From a checkpoint of a small transformer trained on Wikipedia.
Size: 15 layers, width 192, 3 heads of 64, MLP 768 GELU, vocabulary 512, 6.94M parameters.
Architecture: LayerNorm before each block, learned positions, no biases in attention or MLP.
Training: 501M tokens, 3822 steps.
Each number is 500 + 25 x the weight over its row's rms, rounded and kept within 0 to 999. Layers, rows and columns count from 0. Numbers have three digits each. The size before them is the row's rms in percent of the matrix's.

# layer 10 MLP down (transposed), 768x192, rms 0.263, rows 87-120, columns 0-95
098:459466486508483509547486521493498484519506496464490470488492538567515515494450480483500465478510474453490526489492510548503515481565472494505483484527500491502515571493471529459492544482471521470493516522505508469490443471497460494464522506512540525491473503481507505488513475528532538493
105:531491520523489486571483513471484499477498497540484484494497497495519464482478550471459520492459504523480477510446471464506498487551498552507452547515514499523495505506437488544507485488486509525490466458494515507497564529508481487509504496515529515530522498507506519479479529469481486480
094:477548476481497536457495522489485509528516492504503530512495524497480529473504483523503537446483491429463500516484514512541487523500467516500457511519539494488515530559491509501496469520506504523508488472527493509514500556479515483519516470480522507462511510505502478492475524462505540496
090:475524453478520477482472520470471535504529489487483536503474527508527469449484474472501486538516487484498540534486427541491471528514515477522554499511512501509481539450471523488511512516524491525509483468466501506506535508472485475459505491502523488488480497533513493495528511521474500513
100:511540531462487512502525515380514509469514507497497510502536490517488495505440535494507456569495530502511514474490524468506503518494515516485473518512473504487480502500486503511471502511525479529526529523489475510519511484511465446490487526495486497495483504485509480520485537579461503485
099:477454501509481476495533477530493471476523470469450460509481476507550526518476499508467506490515494503496501487461509481510493517550507554455486478512523521539498510512504457505507520509533516506513483488532509443505499494474469528504476510536485502490500510511506498498491477455503535510
089:493507548513489498485504485462527502541496496519500474491521494538505484502494480484493563549494483495525490506476450519475474524542504505513533494533511492490460485463519479525547496482517523495439549537502461493513496506444463550483451504469528453494479471512507509534530451488497498482
103:489470498476538499508529535492500533515506486491467429511502482555527521499492503468496569460501495460507486508513556513510476441524510500519506509474460525496469483481487520539488502475492478514436481477478496544542508471482517511517498511495475541480500496498488504504551479476495481503
093:548527502459534501511491504508507504558521517496471497473546525460484466507521516522526496485516510510515533491513453521484495516497495459517442512435496495494482503490525459522504527488459522489485465530488527507503512500505507519508495517504452553466523480521508515471502485519506524478
112:508465484495483509497454489494498551507562520477436466483495504511497485488466492524497497518488479480538532495495442551500481510508444552494472486483519505465501493500523511520466474456508461519502486453481495498501481491527463504527465462525465489486513495524511480509490530501502475503
088:503478477500475488504458517471496514542476485477512472501484523519463490479483517530552456512512493535516499554448507510463465531496536467526503458517539511502471486489499518506533493479486504484478501487516444519505478507545460486538483488495513491502487491476460494504493536460489510523
101:528519546501490505524537473502501508513468477509491513488460505514505450505526471490516523503457474459479500504494514485487542477535524550516482494467508481477548473481519483536514477519532478468542521517479534470479468459549480488520494504509488494517524490513530508541464498500526496522
103:459497469485474487475510511510517514524487508470548514538441491498508504490486487525550515488510479521506468461489516453460571491488501521489471494549467512484495496508535479481532529509505505447497470494521493468498489483509451491508505502511480484441495509506511489518507503472485540524
096:510497553539498472503524463479510450521531514457548506499532507466474506508449526539473493516470518498537542480531500518495530495502511531509508494555475506545503508505493488511494543507478466520486477534480452480509486502502481510562496517475483503530509567478519472518488531494484521504
099:462458519492494497503528498512525478510483506491505495477498475514508513497506529417484521509518520450511488531441508535533525529490489455561519496491466513513504511463497480571468524481497491505478484485521514524477437503519507517478521533508499492521498489487502505457508531480552516478
105:496529543517501505509524479480477478496505530543495523478512511507517471488480536530501474429487502538504491504549459505495523526467452501525534479493505549495543488560494513507486550495510493516446444491461512523492477515523457493464481488458472505473485509501528520468512514489496580475
094:524530497507503503493474484499492531503502507543485512477534482489522502522488502512522510529517499483482475491493534452472455529518502510501528508487477504466483507535488561457419521481482485532491516498523513518532527484474502505513457503552489443506491445512495511463477494483486443492
111:528509456513498477466502525470520488496480483446504510442505535513530511511518495505479531477476555514496511485463474481466504496547573450484470476512503525490483486489488503481493478475505523477506476507499481488536511433517544521535489566520523511476425534496470495476484503501484479504
100:511548451509527504489481455436505483477508540498496540513503518447439506442486498453493531486478504493542502479528487501533490508466519507570471501510544462502517513494517512506482463472521488480540472510477521550477495503535486525459496474521518517510484519469495541510491481480520521465
104:484486495489487561510511517521486528473486472451497493478535495451541458489520476496509511524495505504491484504471492514511546507486500524490498475474499530480493511490452482495487537548486545466497505462503506474511522491511448489494451511484484523520495502480498545474524495475474473493
109:509487454448469515490499468520531510511533522491533543507529501470531496464516493479489508545514519495517505458451501494488502535532480485505518521451524518501528485512503552497518503470482483494525477496515496441511497506530496480456493489480497528519501480516500536456527489557548545457
106:498506475516488513482471488507491522555471487509534502491484517507479504549458550525503518485490447505487493468485541507477549454490498531479461477517510499500486498491502475472503489462536504489493526474532501457519500497509487459483527541510484489501510498541526509519460514450506480471
101:518494512491538534520526489471458522469491509567472473491570459485527538527496474523454507512485460501533508488498494531442516507478508486512528521511491474448496508479506502526512510443516528483513517496530523474507493492503469524505537524469494517497457535506532469524470494476504540474
096:475475497493515500474485524515513528529514539512514533479474428482541473499479487513557540484497454488543485553459495533494520549528520514527514473507476490514517525486514497470471527511506529471497486486534486444475479508524548509486454510487524518498449527494495524534545461513496491490
099:497535506516482480495505496474481508514487497482500522535504472522471522524503529486528524489475515501504517458496511459487495478493462501547543479503488491522499541492469540521502480513526505505532496485473538492484444494483492481540513499557512495512513484504478464447478497544525500485
097:463459506538502498490509540515481514528477511513473531509494548502452500513488500496492511522542473482540503475488459436543473541504506524458523477489556490505502542486493547520433484482528468545496480433477526527523487506484500479490489534497485504520526456502507471499527497478491481533
105:523474471498485481479502507516469506476474497494500541482507457515526488505504508506528539482452544481517506492491454500533486537493558475490521526534512480520514509493510532517569538517470519521495488503521480470483496548506514500425490497460510517527488514505490478510520511520481455522
106:460557496463495508493546528475501480543480513525480487453483480485487495539512498433499500516460497473508480475486518507437470467521499514489511478487479501484472521510480505506538482483585490518478526490500468501492510523484501528549470508510506487522492497493518549557533534488476465494
098:500485460500483526538525531479508514524456531494576541535510509538523515510453511519528501515477479502517516478513488467504476508479532512538501539508498503491464490483499482490507506504485548507508483518489549498409536518502496542452480485515443489507504489536491517504503481471508456499
099:512514490502457431488506500474497492497457506494487477511559505494466487478473512542510508554500538504512479484490544488523467502502523523488474495453443546490478485539521476543535493485511500482509499480499521463523531502510432501530517502538518463491534478546495513487497477492519489547
097:499511477508468518521519516509514513542520489500509515499470423518511462500517483483484528530527487493528524482484507481453491544458485522474491474513535525477485497527467501479533509506505529482496527514521469552515558499500467528508462453480473459492450526511461503524495516455481519491
098:478530452495486537481476513495537514484506436455502494480452513516492491491455517491483482545518527487533528552538499518506490510476435550464514536496494539546468505476521513474527521511499539499479529538553503487518499524508525502492498542491488505505472511496517544515499469539498499473
103:495487488512476495528570477505462512497499506476518531523463487460480457494470469543502462507469481487493519516487475501517461511488500482517528499510447469471493460440473487492478515479482474515497482492454490524472468499446495466483522487516473518515474485502498525484488513530508525514
103:526519500481527518504502488490520528495434467484492463517498524522454546526525522515499515507535519523470507479522500505516529457490481564518447475499506509537493519511453509513500481518486474516503544479481515491479495460487513467462528525524441529509461509498475540485484484552535475483
# layer 10 MLP up, 768x192, rms 0.249, rows 88-121, columns 0-95
100:502487486497477482506482470489501460489467518500494522477517457465522506472513464552492481537457515518451522527501522544531518496485505505474510518555492506508517530502504497496542516461496502519481490510494476514480505495520509513523515479507468510496456494526544506490514511482515472467
097:519499492506503508516512469495507467477502522537495451482465519539480506491460490501507453486499463561497525497527505473472499496508517472481531496479477531530534472499490489440536512510453490528506482512498535526530520486551490508494514507533478524510511473522496513473515477545463522469
097:529502498511496514484490510526513495452548516480479517478494479514455520488509534495457506511525518518502460477460516480559492515512454504481466516499520519472470518491514528453495504469495487493509496521555488559461474512556488468512470491508473524512527483541487461508504471481529508495
103:527477458504495539465489505500499476502516486523497507471482528497490486487489480515513499512417425508519546472520496513526539513505500504502492497497534471509473488510537467504478477498473466513530461500492471518480507509482515498515480498505520439476525501528516510522504501507512520484
098:521505487500511499536516529537494511490490496488574481500495497537508518525474483497461457537486507528490454476478536489461473448496536511528486506458501544511521503473442524567474497508531543526495513511513463501532507500485495502485543487545465517499509464526482470476464494495495503535
099:500509485496494486497495501506505475514522529515495495505458523505482484500453521506446473487520543497468484437505485454524463479513492455500518514494535501477507548511504508481501466500477548474499455450492517466507485446461514511533529535513522486530501529476504521510504500477491494502
095:504489517497486487505479478503514506498531564497499509499480517437512460512530453499515456524524501506477540512473448500503499481519494530467483475533517459495488475506505436448513529499486530502518529530513515498510465493514558504512537504506485503467541489508473479501496512524491511487
101:510498465505476540518508519464507529470475479522481546539502492493561522509483485523489476479470514455484532499461532486534504527497537494510558539509551485542487486486492498515538528512494495489497476490498474462492466458534497506526493472490483495436498501481495505575473502480515514479
106:517514501483445526481492544491490511478530484444501490544511525498501516467467477536441495455483524496513433512482463495461543482527545492507524489473442501480506494497504484515487462472478488517507519509530500476484508453493488522536510528513481516508529508505496508529489469519532501501
097:524521526518521529498553467470489504513502498525495488498444482492509477501500491462502496491509462499487500521581517471508504475511485473508476494491511516488508496481483483526497474513444511524517459514466482507526518545461499518461521518497476505498560466521549498513539532535505491504
102:496474458545487495509497482520483503492491482538487488512460518487504488488454523484516484466537510478492523514514541467521506499503542486491507507431449464509480470530463517478520498483520502498511497494515463535523527498512511452495502470543487488471515462504509525560554481507490546482
097:500513504487487476513529494503468474533552492471522432502518539497489507479527508535473499569522456506470486497460485493508464505501467518474496465520522509411486529508523496533503509511486529532483540487534494471474525522486525470495470491511499503497458433514513487477501477489511439511
103:507513490549449511457519556530511506512486498505482497487519504483502474525484457480474502500462528492536517514522477527526432475502500478495528552509475534484472509494473464514484480492500481493519540496554502537496474493492490465487502478524486507493503519491448475470505463510520503515
106:517515475466517482500497519541505485477488469585519513489486502499481536500483486541538466512539503483498522462519503486488491484505451510470496488483532514487535490479515520445454504509512461476470518502495484524460488525508499512468508525500475488457500509499449487525516498517493483522
100:496499454480494496486464478536486460512551509516528508482487493510518495525477496457509477529506501512463447475550509467511494489468488533501515463484483469500473520490560448483482466516517490496511500450488529502529491502480500511483446533491484483508515503513497516510512461440485505518
097:495514511476514496531536484499523437494497487536482524516534505482499507520470492493462490504537505527494540478442480524522485452481448453510448464479502500495532491482492490516462531454488553516504456479483533527524469536453493500490497516503516536507543530494490480505550491518511551536
102:493528494503517472513494528518494547519498499538501490470488516510496522458501496482498501480522501554527512495536470469531504476493522481483489503533530520459554530514555454516527525507514545515488508523536477466519494522490506490464493462494502491509490465518509498521494539501514553520
100:495490565487458497458488503533475513466493517474471482481547502491506513492477515507476475527513525513534463529509518478498485510498499547460508490506513498477515521555509481544492497481478542482517517507459508512515471501528522529521496488484530513531499543510498481551483510448536469455
100:527501522510463487507513523496513518528503517480493476527451475486465529491500493500478482487515491492505466491465491447498510487497516468506514534531491466499515526470536536492495484465453521524526451492521527522548507519503497531512517472536481487511474510528451493529517514475497521538
103:498519533496474508496515478465529479476490532510518517463479525520524489509505511508526493493476520482477491541498435491530501496539530472472504445464499537476476533513467527522495491542535565545502483484529493491503516500481516483467492504441458541482473504469501490537480472490504508442
102:520495499483494534494505462488491502512481494502466487547497517472570438510541476511478503467492479489474512523518458492533515497488490500521557482523508502494513535483501509492499514431531531524486513500508544511527492500513502489499467504503497492539545508506487504510510481472472533503
102:496489495513463487515528536444506550510525490515527470468504536522518524490537491507537506512509472526516483487466518471462486530474500510509503473504513512493485494529519488477511486498533487578495486523495471521481443502493507441510538495457519518486488510528504485502503482519535523522
096:484511478494501508509508532455488463503526487482500495477500547499500418491498516504519493513497517526522530491532495535540513525517526502533486488479557510518486503473474476491540493489505478490524497472523487504508492490519494477518508471490504502531515498455472556519490518493507549522
101:482507499474497501528508501538482507528446488487485492480492498490546489491502501493475483519515527495478544527526500488532516492469498492530533499504494490504474469535505478525489516512467498512482478441470490459534534541482494486480470490506509445511524507470548531529505536447495501535
096:513483522481507493512521506540510496451553493510481525464501506514515538485513523509504489500451492498483475538488500480487479521488501442496482503522502491506505533520490509452478503489478525467526453504499486467489510523483471515521466552491493484515536487484500456515475510453493493508
102:540511492460510514489540507478525508526503510511498481474465516511510495491480561468509488514469459483454500529495464511568543455512512470514501515507504488522488541505458537483520490521507498505507520475480488502486502519483519522496522478481533498502478505470530537484485508519507535520
105:460518471522488535503471483471498490505500465468459494498453499484499460526533549483505491528460459489460508461460489504545472508487508509509521474458495513488521517482474507484530490493557521517497491503493525537564575481472518466495499501508442523492493528544517519507467503514521508483
102:531474483450543497480498455522478516502509486531488468474499495484434478493544485461511532516525527515483550499467496508487527471517516475478518478462534519524543493540524509491455509516531457527480511474512486469504455493484542510483491496485518500494516471470498473527513504493473530509
099:520489523435472507517478455449457517485511453535484482502474473533552546514481532488483473498490481522485506470531490516518514494495536473527505554476484480447519492464501542474509489516459508509500503488510472497494499533517539477460495505521479529507490518476497530502467557512521499472
101:479506489516494512471506515461490473505474504498494522496544526540488513482511516461515474550545534500511528499507521501476481470494523471500473492507505501503497490476544500509513512521471531481502473485516559498532526476516516481488525529480483458514466458514470472489467555551447481478
102:515447476497494467509447484520432532476482513509504516501518472502537496480509496505505497481431507485491504509516477502506473490510544482517558494510494485506499502503471495543532498491492468470463476442488521494472526508475509485506482479505509514476510503524507471461486495513490462580
099:492509465518527467496486459529495516490461503496504557476470533493484487487485499530522495484518517478498484464517529494477518502511509512481532447490465461538530428509503502516500493482503498510514509491513511507503485539497433497483484513532427498513487487513504523504497509497524514509
100:460495491509541516497459493512499480476465501506492508523490477551532507498461527471507491476512514498465522509508493460479502525517467530520509496493508548516519499460476520468499508466537515513474536510493478505503530465482514530527549508479478573517445489505461508512450469473506479429
097:462482471479489515498479494516477491507496451463535530475493494462502496500503498478530483512486478499472525498506476498496498507527503522495514473525426493497510526512529526508483514514472518513496512481505476506525529479499536503502466474508455513510433532502499518490471514559507504491